Part of a small language model's weights.
Size: 9 layers, 5 heads of 64 (1 for keys and values), MLP 1280 quick GELU.
Each number is 50 + 15 x the weight over its row's rms, rounded and kept within 0 to 99. Layers, rows and columns count from 0. The size before them is the row's rms in percent of the matrix's.

# layer 4 MLP down, 320x1280, rms 0.037, rows 0-108, columns 448-511
099:58 68 35 62 46 47 25 28 83 29 54 79 58 45 76 21 57 50 61 50 55 40 58 82 34 55 44 48 44 72 45 32 58 26 46 44 44 43 59 67 54 28 66 30 36 70 47 58 54 83 71 61 46 80 50 64 70 51 50 43 67 52 56 43
098:39 38 49 66 47 50 47 30 72 44 65 43 44 34 40 44 43 64 68 15 40 52 38 39 76 47 45 53 61 43 55 51 60 48 41 71 63 53 39 48 27 69 22 47 44 34 55 39 82 39 41 19 36 13 66 36 59 57 57 66 72 52 26 48
100:07 49 56 42 65 47 60 41 55 51 58 89 29 80 47 67 38 38 37 43 57 52 43 39 49 48 44 64 51 35 46 67 53 57 73 37 51 58 60 26 60 55 39 68 69 18 58 48 40 36 61 48 40 47 51 38 70 56 57 36 34 52 62 70
099:59 61 52 74 40 67 45 86 67 49 47 34 59 59 47 59 83 45 16 22 30 31 49 27 67 59 64 55 81 30 47 53 47 58 52 56 60 70 26 47 87 65 52 39 40 53 69 64 34 49 59 35 56 45 43 49 63 53 63 60 22 45 50 33
097:34 63 35 84 46 79 46 34 45 31 43 50 37 38 41 60 72 58 59 51 44 63 61 41 53 52 60 45 40 53 35 49 40 54 62 56 41 37 45 49 22 26 40 27 59 52 68 39 57 43 36 27 36 35 49 44 42 64 65 38 61 66 22 54
102:49 51 22 69 65 29 37 30 22 48 35 62 62 31 47 65 64 43 40 62 62 62 69 51 04 37 29 47 27 44 30 59 43 54 44 43 39 64 37 61 80 59 73 65 38 53 54 46 45 26 66 45 75 43 45 38 46 51 01 63 45 56 57 28
103:43 40 58 22 52 38 46 22 51 62 55 40 58 69 69 53 37 52 45 28 34 97 25 69 62 31 56 27 54 43 36 72 45 33 46 77 58 30 50 51 26 74 42 51 60 48 68 80 61 49 64 44 32 37 45 76 35 48 39 72 57 56 38 56
104:60 39 58 69 74 33 55 17 46 45 63 22 59 59 64 64 54 44 83 56 75 51 49 52 53 65 55 42 62 68 39 51 44 72 44 72 52 65 41 55 47 72 39 54 25 59 52 51 26 47 38 32 54 22 45 51 33 12 45 74 34 67 53 47
103:60 23 52 41 36 37 29 48 30 54 31 20 35 57 46 55 51 46 08 64 80 45 48 33 56 41 65 40 48 16 39 67 50 62 41 52 82 45 66 43 46 81 50 48 55 36 53 47 47 34 56 43 76 45 81 66 38 46 62 49 37 49 75 41
098:34 57 35 40 42 51 74 49 34 47 55 45 45 56 57 39 54 51 82 72 19 52 53 85 47 38 06 58 47 49 43 54 79 24 67 62 52 50 47 41 39 87 49 53 42 38 54 29 40 72 57 55 45 10 25 57 23 30 64 35 48 44 55 56
101:42 68 51 66 47 55 36 68 52 33 62 63 64 70 41 68 58 55 72 43 27 01 42 41 64 60 61 67 50 12 13 49 49 27 51 18 60 54 39 55 41 47 59 23 45 46 53 61 31 49 46 41 49 49 40 45 59 42 39 39 54 38 30 68
099:39 57 28 23 42 48 54 59 54 52 19 63 48 45 67 31 56 25 16 73 37 65 63 44 82 27 36 39 38 66 64 76 53 60 54 94 45 27 69 49 43 54 26 40 57 42 46 62 64 38 57 70 60 47 69 63 48 48 74 84 47 42 12 64
100:52 39 49 52 60 32 59 24 52 57 47 67 24 26 63 71 60 45 56 42 45 79 55 37 53 24 28 85 38 47 57 46 62 68 51 48 45 66 59 82 45 61 65 81 70 95 49 98 42 44 32 53 54 91 44 52 45 37 11 42 63 42 41 21
102:41 81 57 67 65 59 59 46 55 40 65 56 66 58 36 64 50 56 53 44 15 43 66 43 52 38 52 37 62 43 72 53 44 50 43 41 40 57 12 20 52 27 39 58 17 63 62 47 33 49 53 70 29 38 22 48 54 76 60 04 66 49 50 48
099:54 59 33 52 84 61 56 56 61 43 46 51 79 57 35 50 68 49 36 46 46 61 93 32 36 81 53 63 45 52 24 64 43 44 33 58 61 40 64 48 20 48 71 56 32 65 52 44 54 42 55 51 60 92 42 40 39 27 34 44 44 54 60 34
101:48 67 40 56 56 48 45 33 36 59 49 38 67 36 35 50 31 70 53 60 63 58 58 42 39 35 66 45 55 54 24 32 42 56 24 51 77 47 65 39 56 16 43 44 35 62 75 19 50 52 58 51 49 38 41 67 24 60 78 41 33 40 43 60
104:59 43 62 70 02 64 50 67 45 56 64 63 71 64 65 76 29 80 70 37 36 24 51 68 72 77 67 39 37 33 57 53 56 75 37 48 41 46 47 61 63 35 52 45 46 65 43 53 17 71 58 51 39 18 43 41 57 61 52 23 41 80 44 41
099:59 52 44 54 51 60 50 30 59 47 28 42 61 63 28 45 45 37 60 57 59 51 52 49 60 35 24 47 20 62 58 57 56 45 38 29 67 44 58 62 57 47 27 56 78 56 38 43 75 56 58 65 59 34 50 51 55 49 13 48 09 35 30 31
110:16 46 71 72 45 65 42 28 52 47 47 54 40 45 46 50 69 38 39 58 42 49 46 75 74 21 56 35 43 56 49 47 54 32 36 57 42 25 41 76 30 33 46 58 44 51 48 33 54 61 35 70 57 37 65 20 57 52 75 58 52 41 53 62
098:43 61 61 54 47 58 64 33 45 45 62 55 57 72 33 39 49 44 58 68 73 24 42 45 55 04 64 50 66 50 58 24 49 56 51 32 32 53 42 44 20 41 52 48 52 51 53 49 50 44 33 09 63 29 54 53 56 41 46 42 68 28 60 52
100:40 49 27 46 50 35 40 50 49 61 05 73 23 39 50 35 49 49 39 26 46 58 71 55 51 67 71 39 44 44 35 50 54 18 54 50 60 61 37 56 38 41 69 72 61 56 42 41 12 32 58 54 45 51 65 62 45 62 37 61 51 52 51 62
099:63 24 48 32 57 50 64 28 43 57 70 58 50 69 63 92 44 55 78 35 28 41 49 62 59 77 51 28 56 59 41 52 57 56 49 66 48 41 71 57 65 63 40 70 38 35 81 32 50 48 32 41 53 29 31 75 49 51 65 50 57 52 36 46
102:66 36 52 69 27 45 50 44 59 53 64 35 62 34 53 40 28 41 52 31 57 33 68 45 65 46 27 47 04 78 44 49 54 70 31 31 27 61 39 63 52 49 39 67 80 34 41 71 52 57 61 59 39 66 54 59 50 58 56 47 45 65 65 40
103:26 32 51 48 48 59 59 40 61 37 42 42 49 53 30 43 59 61 58 47 55 36 22 42 67 50 24 73 41 43 09 44 50 56 29 70 52 59 59 57 55 57 70 50 44 54 73 53 36 44 41 41 38 50 46 27 46 61 41 55 53 67 46 48
100:46 45 33 43 35 49 50 62 46 41 33 30 21 49 47 27 27 58 21 59 55 34 67 51 78 37 63 52 66 60 38 40 52 33 61 46 85 58 68 52 76 42 55 26 54 58 73 64 47 25 47 41 49 43 50 54 45 35 40 46 68 24 65 48
098:47 12 18 41 47 61 14 04 50 55 49 73 33 69 29 76 61 44 59 32 69 37 54 62 71 61 52 29 41 44 71 56 69 36 64 62 54 71 30 28 48 60 54 31 73 42 60 67 22 57 62 46 43 46 51 40 39 35 35 18 47 53 47 39
098:72 52 86 52 32 42 53 50 54 60 57 36 50 49 53 36 57 39 51 40 29 54 60 09 49 51 98 48 34 51 43 61 66 73 25 37 36 58 46 25 62 53 31 49 49 42 55 41 39 42 40 61 28 61 56 47 42 38 67 47 55 18 52 32
097:49 43 63 31 51 35 71 59 81 20 51 36 26 55 39 37 40 76 40 59 62 67 52 59 45 49 75 75 63 53 68 47 59 46 60 61 48 64 58 78 32 37 45 32 54 69 76 67 38 58 47 41 39 94 58 46 35 52 21 51 74 22 66 19
104:66 51 41 39 37 41 28 11 35 82 66 49 27 22 42 63 62 19 53 69 41 20 67 65 68 54 34 38 74 58 49 56 65 56 48 54 44 46 51 62 37 33 46 56 41 43 69 49 39 59 60 46 37 48 11 72 65 44 54 44 05 44 42 48
101:60 59 57 43 70 63 68 67 21 60 52 77 41 61 70 65 57 55 66 58 59 67 53 39 70 24 60 69 48 70 45 42 08 27 72 49 61 38 55 50 57 76 54 55 59 62 31 52 42 55 34 43 67 70 87 58 67 58 72 27 44 64 68 44
102:90 46 67 62 35 46 47 77 74 66 65 44 50 75 56 57 49 56 63 63 76 43 26 13 61 40 53 59 59 38 35 40 58 64 50 39 65 44 69 40 36 61 34 41 50 58 76 45 40 45 40 43 44 46 55 31 59 35 65 48 62 35 45 45
095:49 40 54 57 53 59 48 38 42 52 64 80 44 35 55 81 50 50 42 73 74 48 59 48 34 34 48 60 49 59 48 49 62 62 30 68 69 30 46 44 29 55 53 69 46 50 42 56 64 73 51 62 40 34 72 26 82 24 48 43 25 24 63 36
096:45 51 66 61 77 41 24 42 48 53 54 59 69 33 64 58 69 39 34 35 49 44 36 64 43 79 50 56 51 50 49 67 59 48 43 77 41 70 44 68 64 21 60 19 26 50 45 61 49 74 43 91 48 33 21 53 83 58 77 70 68 52 59 46
097:48 54 81 26 75 35 33 38 43 47 52 31 46 68 39 45 53 23 62 40 39 78 44 49 52 56 52 79 61 23 35 60 76 34 47 58 40 68 07 34 44 46 65 45 63 62 35 43 44 57 62 46 43 43 46 75 29 42 44 94 71 34 29 72
096:44 61 55 54 65 37 21 52 40 25 69 48 25 46 67 32 61 58 68 60 46 77 62 55 64 56 45 31 51 55 52 69 38 72 49 50 72 45 44 59 62 28 25 45 37 73 76 03 50 32 67 29 77 80 36 48 61 39 33 37 34 15 37 77
101:47 85 67 19 40 55 48 24 64 60 53 37 55 56 72 42 45 16 48 40 45 89 63 37 41 37 47 43 49 44 55 65 68 50 44 45 44 53 32 80 61 44 15 51 35 81 36 72 64 54 48 66 51 38 43 38 38 65 89 46 55 56 57 41
098:59 55 55 45 57 58 37 39 66 76 60 52 45 39 50 43 49 81 72 51 62 43 63 43 69 81 79 47 44 52 78 44 60 56 46 51 57 77 67 36 44 57 55 69 74 70 41 45 38 66 46 33 39 43 53 38 39 46 72 57 52 23 82 10
094:33 81 83 62 54 64 64 55 68 37 40 52 49 55 47 72 51 71 59 61 73 66 54 76 33 52 37 46 36 26 64 29 59 77 64 49 57 62 47 70 63 40 28 48 52 48 45 40 48 44 42 56 55 44 35 62 81 53 39 56 45 44 46 39
097:50 55 26 54 57 83 53 30 30 50 67 49 63 70 54 60 58 52 51 71 62 48 45 54 23 08 53 85 80 66 49 26 40 34 33 59 56 79 43 33 48 70 44 63 29 35 53 57 50 46 55 69 68 44 62 69 51 76 33 59 74 68 66 12
105:51 38 45 61 55 64 69 71 48 48 59 59 30 61 40 52 31 50 54 84 50 34 27 86 26 38 19 79 51 42 49 42 53 71 41 82 56 53 71 40 37 29 56 27 40 55 26 56 49 51 49 71 52 27 47 54 65 34 60 68 46 45 47 56
100:27 54 27 47 48 60 44 33 49 57 31 32 38 45 45 71 69 53 58 51 16 54 60 40 55 22 35 50 68 93 26 39 42 47 82 66 41 74 72 43 53 52 73 50 39 40 49 21 55 26 89 77 69 59 41 50 28 49 36 40 53 67 11 44
095:66 70 42 45 60 34 96 44 47 33 54 47 35 48 42 25 32 43 76 63 15 60 32 49 72 63 52 48 57 79 51 34 40 50 72 74 44 79 61 25 38 23 78 54 44 95 57 30 52 41 60 66 62 53 55 46 81 51 65 36 30 60 47 48
102:50 47 67 62 24 45 39 48 33 34 63 45 43 70 50 58 47 24 36 57 60 46 42 64 49 56 57 69 53 66 37 41 69 55 51 28 64 60 54 59 34 59 24 20 41 25 82 42 57 46 42 62 40 60 50 59 60 48 30 12 22 42 59 70
103:43 62 57 58 48 65 56 70 73 60 51 85 36 65 64 56 34 74 64 52 63 40 55 43 42 53 53 67 69 20 70 17 22 75 76 82 67 33 48 46 58 45 27 80 50 64 59 62 15 64 54 51 10 31 54 27 58 52 42 57 31 42 29 34
108:41 33 41 45 66 59 64 73 54 60 62 88 53 38 54 54 53 60 27 33 38 46 76 36 64 33 74 29 43 59 55 67 48 29 45 52 55 47 25 66 37 63 59 24 51 64 23 58 67 46 31 72 53 44 69 25 57 42 30 99 64 49 51 49
099:65 46 53 38 57 46 48 80 36 55 45 12 48 47 38 50 23 58 57 52 51 59 49 63 68 46 47 48 35 36 61 54 29 57 63 61 54 54 53 37 66 75 52 58 47 44 54 66 40 49 41 57 57 41 46 63 65 28 38 67 48 76 49 21
103:61 40 53 57 77 54 33 49 71 67 56 37 62 53 47 71 56 36 54 47 62 67 20 51 40 30 47 36 26 50 23 30 47 54 57 31 35 34 41 42 59 44 59 54 29 34 69 22 57 56 52 49 57 62 35 49 62 62 45 32 53 59 41 03
099:47 52 52 76 47 31 34 47 75 42 77 41 50 11 45 67 45 23 57 70 42 56 66 48 59 50 47 72 62 42 57 53 76 54 52 57 50 47 36 37 36 60 63 42 52 52 50 41 68 40 41 61 45 40 37 39 69 47 46 41 39 53 54 60
103:27 67 52 40 54 47 50 67 67 57 36 54 51 47 52 57 79 68 54 35 39 58 39 43 25 49 42 30 74 50 73 58 68 71 50 67 38 43 53 69 54 73 68 29 44 45 41 44 43 37 44 82 53 66 50 40 34 33 57 40 71 71 38 52
099:38 49 40 34 70 75 57 48 31 55 42 52 37 49 71 28 56 45 48 44 39 52 51 70 67 48 82 63 45 35 82 54 26 59 53 58 39 29 73 40 39 40 42 45 68 56 59 46 59 39 31 30 34 40 65 42 49 49 62 59 45 58 41 46
107:68 58 70 18 15 71 57 60 70 62 45 40 49 49 59 26 40 37 58 67 44 57 24 38 44 65 28 63 56 27 38 31 44 57 42 58 59 53 83 75 31 12 50 49 72 49 59 73 51 62 56 45 56 41 68 47 68 47 42 48 58 79 63 67
100:51 68 64 40 34 53 71 60 46 57 62 62 57 67 71 58 54 61 29 35 39 08 42 24 63 43 70 35 62 42 34 26 58 41 50 64 46 43 43 13 45 54 33 78 51 23 78 52 41 31 63 54 41 35 39 79 53 62 53 52 56 53 44 40
101:63 70 58 41 06 25 35 27 49 61 59 42 60 66 72 58 71 76 57 70 36 50 45 67 18 68 56 33 52 72 58 56 46 44 28 36 64 49 46 42 48 45 35 43 40 44 59 43 48 35 44 61 57 57 56 60 66 51 73 26 62 17 60 55
100:58 44 53 64 58 56 44 33 54 00 45 66 41 30 40 34 66 56 43 72 70 41 69 59 39 36 92 44 40 38 73 44 55 65 61 53 52 70 33 65 32 50 56 38 48 25 64 68 62 43 51 20 60 52 44 42 42 33 59 58 54 41 79 44
102:69 62 20 41 53 35 28 63 47 63 44 27 63 58 45 26 46 47 51 36 66 69 61 56 52 63 51 49 51 53 54 66 71 54 59 73 61 22 50 23 61 37 55 41 43 56 33 54 72 42 60 47 44 39 48 36 65 50 45 53 35 30 52 63
103:51 50 56 40 34 63 47 58 58 52 36 65 58 46 62 48 73 55 54 64 34 44 57 69 39 67 63 45 69 31 28 48 45 46 62 78 53 19 72 64 22 74 50 20 53 62 35 68 43 35 61 65 77 55 41 61 36 44 59 62 55 57 40 67
098:55 53 16 60 64 40 78 45 48 46 71 63 47 64 94 61 51 68 54 55 03 55 60 43 66 53 51 29 87 69 61 46 52 72 26 55 28 71 43 38 53 43 13 61 58 37 69 22 54 68 52 48 44 74 34 62 34 60 73 64 45 46 61 41
098:60 46 48 40 39 19 50 36 42 50 32 64 74 47 53 29 56 52 42 60 50 22 57 33 15 77 61 57 77 12 33 43 40 52 65 29 69 41 29 66 50 49 47 81 55 40 31 35 27 48 66 88 41 33 75 51 76 57 54 47 67 50 46 54
105:37 60 56 35 00 45 33 35 28 69 58 59 42 69 63 49 38 42 62 37 54 11 63 46 42 25 83 55 51 56 74 68 45 34 45 45 67 66 43 27 43 28 47 51 48 76 41 44 32 54 23 81 41 36 50 36 16 29 62 67 36 47 30 35
097:44 28 58 25 58 57 49 37 34 13 62 43 34 43 50 41 42 46 62 51 93 65 19 21 51 43 62 72 66 46 37 38 42 39 45 43 51 48 51 39 32 56 59 39 68 79 41 43 42 34 51 24 63 43 42 44 84 59 49 59 23 62 40 79
097:50 52 19 44 63 67 27 19 22 46 42 25 51 29 35 38 75 71 73 44 56 91 26 49 43 56 37 61 47 23 48 27 43 68 41 53 68 51 43 56 44 48 63 62 52 91 39 41 60 37 50 35 59 62 50 35 73 55 66 50 57 61 59 46
097:22 33 28 28 70 36 48 90 51 89 59 49 56 54 72 63 79 78 58 51 35 50 72 42 70 65 53 45 84 87 72 41 57 66 47 57 41 85 63 43 58 35 69 24 52 42 78 89 24 63 48 66 50 52 40 36 41 69 68 62 75 65 51 34
096:58 50 48 38 59 53 41 59 61 39 58 56 33 49 70 67 53 38 45 65 46 60 50 69 34 55 62 59 47 43 42 48 49 44 23 40 57 61 48 74 44 35 62 41 40 33 65 38 49 55 68 62 55 42 16 71 72 49 50 47 62 65 58 49
101:30 52 51 41 43 62 48 65 58 51 42 65 58 56 33 61 49 35 37 67 74 57 46 75 56 34 08 49 19 72 70 72 58 45 73 42 47 59 30 30 36 41 34 43 68 45 78 38 60 58 56 55 54 40 53 59 15 71 51 67 85 64 25 40
096:52 65 35 58 42 68 59 48 69 35 64 47 41 60 59 44 62 43 55 51 34 70 65 42 24 27 48 36 36 54 47 26 53 76 55 58 52 84 43 37 58 16 42 51 40 97 44 26 31 46 46 67 39 55 51 42 13 38 74 29 59 63 51 52
101:54 65 67 51 05 88 50 80 46 33 69 32 41 25 83 19 73 51 56 43 53 55 46 46 30 27 61 52 42 67 69 58 43 47 64 37 48 20 61 38 34 48 35 33 40 52 52 63 73 64 36 26 59 54 42 65 58 14 36 28 20 50 67 41
102:53 56 42 84 74 54 46 23 21 57 60 41 51 34 72 55 46 22 59 20 52 48 46 49 54 82 44 30 24 64 37 46 26 31 54 37 66 42 67 29 21 63 45 71 32 70 46 36 48 34 58 29 67 60 49 54 13 43 65 48 47 73 85 51
100:34 81 68 33 50 64 53 51 33 46 35 52 20 37 62 39 72 63 62 55 55 49 45 32 45 56 70 64 17 38 44 50 48 11 79 56 28 60 55 52 45 62 49 43 70 67 10 51 62 55 51 61 51 65 61 52 39 48 40 65 47 53 60 70
098:55 56 49 47 54 41 52 80 72 50 61 46 48 53 51 54 57 40 57 63 56 56 53 24 44 39 59 52 47 32 26 47 61 38 52 72 61 49 54 45 66 44 38 26 64 54 65 67 57 60 80 48 55 57 41 55 53 47 56 64 67 50 58 34
099:53 20 47 44 57 61 67 68 33 54 49 43 56 50 51 58 55 50 32 46 69 40 49 39 37 45 60 51 51 65 63 80 36 63 19 54 31 55 66 68 31 51 61 54 70 53 55 71 38 60 38 66 45 58 62 57 13 52 48 49 44 21 52 31
099:41 70 71 61 40 26 73 70 16 26 45 55 51 91 39 25 32 59 39 58 32 31 35 09 50 31 46 65 63 49 84 18 42 19 48 25 41 24 30 49 44 52 62 60 49 28 29 48 62 51 27 23 45 54 47 50 57 36 24 43 31 48 39 58
099:35 56 36 30 26 67 84 48 26 18 56 55 55 39 37 62 38 52 60 56 43 76 64 37 40 38 22 58 64 76 36 72 20 62 53 20 51 50 23 43 54 23 40 41 43 26 50 46 69 48 21 44 56 25 23 58 77 46 22 41 56 47 53 52
100:24 45 41 47 75 39 62 56 31 33 26 36 42 52 41 57 50 73 32 63 68 55 61 42 57 53 44 57 25 97 61 75 57 56 76 48 42 47 43 68 63 70 65 26 50 67 30 31 43 47 29 61 55 50 60 78 28 70 55 52 63 49 67 54
102:37 44 32 67 49 41 57 40 62 77 59 59 36 66 76 67 43 52 71 41 48 50 62 22 32 53 48 55 37 57 44 37 42 47 54 55 43 55 28 75 51 52 49 61 46 46 14 51 30 53 64 27 48 51 61 55 53 66 37 48 65 40 79 53
091:52 44 59 40 53 73 33 73 44 35 60 59 21 68 39 52 58 82 70 53 50 46 43 22 49 41 32 60 89 62 51 41 62 56 51 58 54 46 64 36 45 42 67 55 37 39 10 41 32 69 33 45 32 57 43 65 35 57 21 43 59 25 45 56
101:49 33 24 53 77 54 59 63 74 53 64 58 79 25 42 38 37 40 39 39 45 23 44 32 50 61 77 57 50 30 43 60 49 38 49 46 55 59 74 61 59 62 56 62 46 58 56 13 48 54 54 32 35 21 27 50 53 23 53 45 51 62 60 14
098:45 61 29 46 41 59 57 51 65 11 50 38 46 46 38 51 40 24 54 58 64 57 24 56 41 77 38 67 53 59 20 53 68 26 42 89 65 56 38 55 52 39 57 40 28 51 66 66 31 47 52 59 27 47 62 48 62 56 48 58 30 47 46 46
107:40 29 49 44 58 38 50 73 48 54 65 56 43 35 44 62 68 54 55 50 26 31 45 52 40 65 33 27 48 32 68 54 74 45 50 58 45 49 52 34 42 37 74 53 55 61 45 58 45 86 48 37 49 45 65 52 56 61 47 25 61 33 56 20
101:37 48 33 71 64 23 55 42 72 53 57 69 45 29 72 26 64 59 49 31 19 51 55 38 85 56 50 55 37 43 62 66 68 69 22 36 66 48 44 62 47 55 38 59 71 72 75 55 52 73 48 15 47 42 43 46 47 79 86 54 43 55 60 68
104:45 40 58 54 58 19 40 59 44 40 54 39 57 33 79 36 33 46 77 50 80 40 42 58 57 43 36 44 29 23 69 38 56 35 27 58 55 28 60 52 18 51 35 46 66 60 55 55 72 54 56 30 66 71 59 49 52 41 47 59 31 26 44 61
103:39 42 68 70 58 58 58 58 34 27 50 18 45 29 52 56 41 33 52 44 42 29 29 68 50 67 18 48 49 11 33 46 61 63 43 46 56 58 73 49 30 62 69 54 61 77 48 86 31 73 41 48 64 54 49 52 32 19 58 51 57 47 45 54
102:53 47 59 71 26 64 66 33 59 45 52 28 68 54 49 42 50 19 55 36 46 24 34 43 69 54 60 35 57 52 52 54 67 50 72 41 45 48 64 36 39 69 49 50 36 54 62 80 51 37 61 35 44 56 40 18 56 50 51 64 50 60 43 54
097:52 43 67 56 35 47 55 70 65 22 22 66 72 56 54 41 50 54 23 45 29 64 47 40 48 25 57 55 28 76 40 47 47 42 57 52 57 28 69 39 57 66 21 46 55 42 55 57 45 67 49 65 45 51 59 36 39 64 41 37 48 36 35 57
098:56 47 57 46 54 53 43 58 74 62 34 53 53 59 55 41 56 28 59 60 78 43 53 77 63 35 42 63 62 60 82 50 47 49 41 55 48 34 43 42 24 54 23 43 48 26 78 43 49 29 59 54 41 54 64 57 57 50 18 58 42 39 42 53
100:55 38 77 45 27 43 37 43 36 42 58 41 46 72 39 30 37 83 39 58 50 43 13 72 51 34 57 31 28 69 46 23 25 47 41 24 39 65 36 67 62 33 37 32 98 62 50 50 36 81 40 44 60 32 29 57 51 46 48 48 66 44 42 21
099:35 49 53 36 64 71 35 46 53 44 62 59 46 74 49 44 45 65 79 61 46 57 34 26 19 94 50 31 62 35 49 38 91 46 44 34 55 78 55 54 27 47 50 57 67 67 72 57 70 56 28 38 32 34 44 67 52 52 40 61 39 60 74 29
095:48 56 52 69 51 48 70 73 41 37 31 42 41 29 59 54 36 39 42 48 33 53 45 55 56 48 54 56 26 50 63 40 39 67 42 60 65 46 76 57 55 36 45 60 39 46 65 63 70 32 50 68 74 45 56 48 80 53 69 59 35 40 32 60
101:37 57 41 23 86 56 56 43 75 52 48 73 51 51 35 63 43 34 51 40 07 46 43 33 69 59 58 68 75 54 52 72 57 48 50 35 41 43 65 18 57 38 69 43 42 57 43 38 42 63 48 53 16 41 65 51 63 48 55 61 72 81 52 47
098:33 48 43 35 43 55 53 41 69 54 38 72 28 48 27 55 71 63 55 41 62 79 46 57 50 46 60 47 53 49 72 61 65 52 47 56 55 40 57 45 56 50 40 56 12 26 71 27 57 21 30 77 67 42 77 81 50 45 33 55 48 46 23 53
103:54 35 61 58 47 36 63 33 67 39 37 55 31 86 45 31 57 32 26 41 53 41 68 27 45 38 58 47 41 61 62 65 27 65 11 61 66 47 61 57 67 38 53 33 60 70 26 61 23 61 53 48 80 57 53 47 52 47 65 42 50 50 07 50
096:43 67 24 66 54 51 54 45 52 48 36 55 49 66 68 55 49 59 43 71 40 53 56 77 42 48 63 27 63 59 51 51 50 44 43 60 47 50 30 79 73 58 26 71 66 36 44 35 44 50 32 56 59 44 32 35 36 55 57 28 48 55 33 32
099:43 45 46 38 22 28 40 55 36 84 64 52 33 60 49 67 53 64 51 62 64 53 66 28 39 50 41 59 68 63 69 46 64 37 36 46 40 50 47 48 45 68 51 58 39 34 53 50 58 54 53 48 48 44 70 52 57 46 54 70 32 52 53 39
102:68 31 47 56 45 40 42 37 71 41 61 42 73 55 27 52 47 66 32 59 67 76 46 58 64 49 69 41 37 49 49 50 46 70 55 16 46 36 33 53 17 71 22 53 27 46 61 78 34 52 62 35 60 71 61 75 51 68 76 09 50 51 69 46
095:56 70 45 50 60 46 54 00 55 34 33 44 36 43 64 34 37 49 58 45 71 81 61 39 43 86 69 55 71 52 47 47 32 63 60 42 30 59 46 70 49 55 56 56 54 30 66 32 62 63 52 37 38 47 48 50 15 29 49 50 61 38 51 55
102:44 66 54 43 34 42 47 39 40 45 58 19 80 47 52 46 86 71 81 58 40 61 65 28 68 65 24 50 50 39 35 54 59 45 48 50 18 45 76 15 39 36 56 42 43 54 40 55 62 59 37 51 42 71 33 36 66 53 61 17 70 50 18 58
113:99 63 53 42 36 61 45 56 57 48 43 60 47 26 46 41 46 51 53 62 53 41 56 20 44 33 28 61 35 48 52 53 67 60 33 37 99 40 45 45 59 23 57 56 70 40 33 43 64 51 34 30 67 55 65 64 72 38 33 46 48 50 31 33
102:44 49 50 16 67 83 82 52 50 52 69 33 42 45 55 52 27 49 43 29 75 78 42 48 45 63 37 33 72 60 37 42 39 66 51 52 61 35 43 44 47 23 14 65 61 30 46 69 56 50 50 70 62 52 37 77 94 63 57 71 41 39 63 75
098:33 39 42 45 49 77 30 38 38 53 63 55 21 50 70 38 50 41 65 39 84 18 45 44 60 45 54 47 35 46 42 70 44 45 49 50 39 55 49 46 46 47 60 43 61 15 70 30 65 43 31 34 23 26 48 39 69 39 39 34 40 20 47 44
099:61 71 49 70 63 63 57 48 73 67 22 27 58 30 17 44 51 46 44 57 42 39 40 22 49 49 32 58 44 44 44 45 54 46 50 75 49 48 74 39 54 59 26 57 57 40 18 57 61 60 18 47 39 51 59 35 45 62 47 79 54 64 53 68
101:51 46 45 67 73 51 73 31 60 64 57 15 44 44 64 40 35 44 68 47 60 59 44 65 25 73 64 62 55 49 43 54 63 38 59 62 56 49 32 65 29 61 37 44 23 32 28 70 82 36 47 35 64 54 37 55 46 42 44 70 58 44 80 34
097:51 94 32 50 50 58 32 64 72 49 41 59 51 49 33 41 41 51 82 44 46 28 34 43 65 38 76 65 74 64 76 57 19 55 37 43 53 41 42 53 59 42 46 48 43 58 40 27 50 40 40 71 27 58 48 57 63 54 46 39 38 50 33 65
101:50 61 57 45 24 54 54 55 61 45 52 79 45 59 53 67 31 33 64 61 27 41 73 45 58 40 66 43 48 58 66 70 43 60 56 30 61 72 56 50 45 39 45 79 16 43 39 52 36 35 36 48 31 40 36 70 51 39 56 50 53 64 41 91
097:51 74 73 32 34 70 63 75 41 54 89 56 63 56 42 67 64 55 60 61 18 74 54 41 42 45 37 49 19 55 47 41 53 62 65 48 60 47 29 43 64 33 24 29 40 36 65 47 46 49 60 63 36 47 42 50 94 87 73 61 47 55 59 36
098:68 73 59 40 76 43 59 62 36 65 25 40 35 59 25 39 41 43 22 44 43 63 49 28 66 75 37 38 58 59 34 40 79 29 44 64 36 63 81 16 49 27 39 49 53 41 49 56 56 53 70 58 56 50 37 64 46 56 51 70 90 72 55 54
100:43 62 64 30 40 44 40 60 16 44 49 50 55 42 68 53 46 87 61 72 56 27 32 49 61 57 52 59 43 32 46 73 71 45 42 16 57 37 30 60 63 44 23 60 47 43 42 49 42 24 60 48 67 57 51 32 40 45 48 41 64 45 51 50
099:53 61 69 59 74 39 36 64 62 61 54 23 44 44 47 56 57 28 48 44 60 25 50 58 40 34 39 52 44 32 05 39 43 40 28 39 61 60 53 54 37 39 65 64 40 45 43 42 56 22 37 56 59 31 52 23 38 55 41 64 37 41 54 35
101:38 45 34 51 80 38 28 53 57 40 74 57 49 60 27 53 71 54 46 43 55 61 53 65 51 69 71 24 25 45 50 51 35 32 60 34 58 61 49 43 56 56 39 54 38 67 32 52 43 70 79 35 45 44 42 65 57 41 27 60 69 38 43 69
096:21 46 38 64 27 77 74 60 69 19 49 60 52 50 44 62 62 40 47 66 48 34 45 54 57 26 65 58 55 53 36 34 39 62 64 50 39 43 52 71 47 87 53 41 66 63 45 59 44 52 64 56 68 57 51 62 30 33 57 61 51 37 54 49
101:62 64 65 44 55 32 63 56 39 70 63 77 00 43 46 47 44 68 48 29 52 52 68 30 56 40 80 39 39 55 46 45 43 50 40 39 73 27 21 48 40 14 25 64 62 52 76 51 64 19 58 53 43 53 57 49 67 62 78 42 29 41 62 52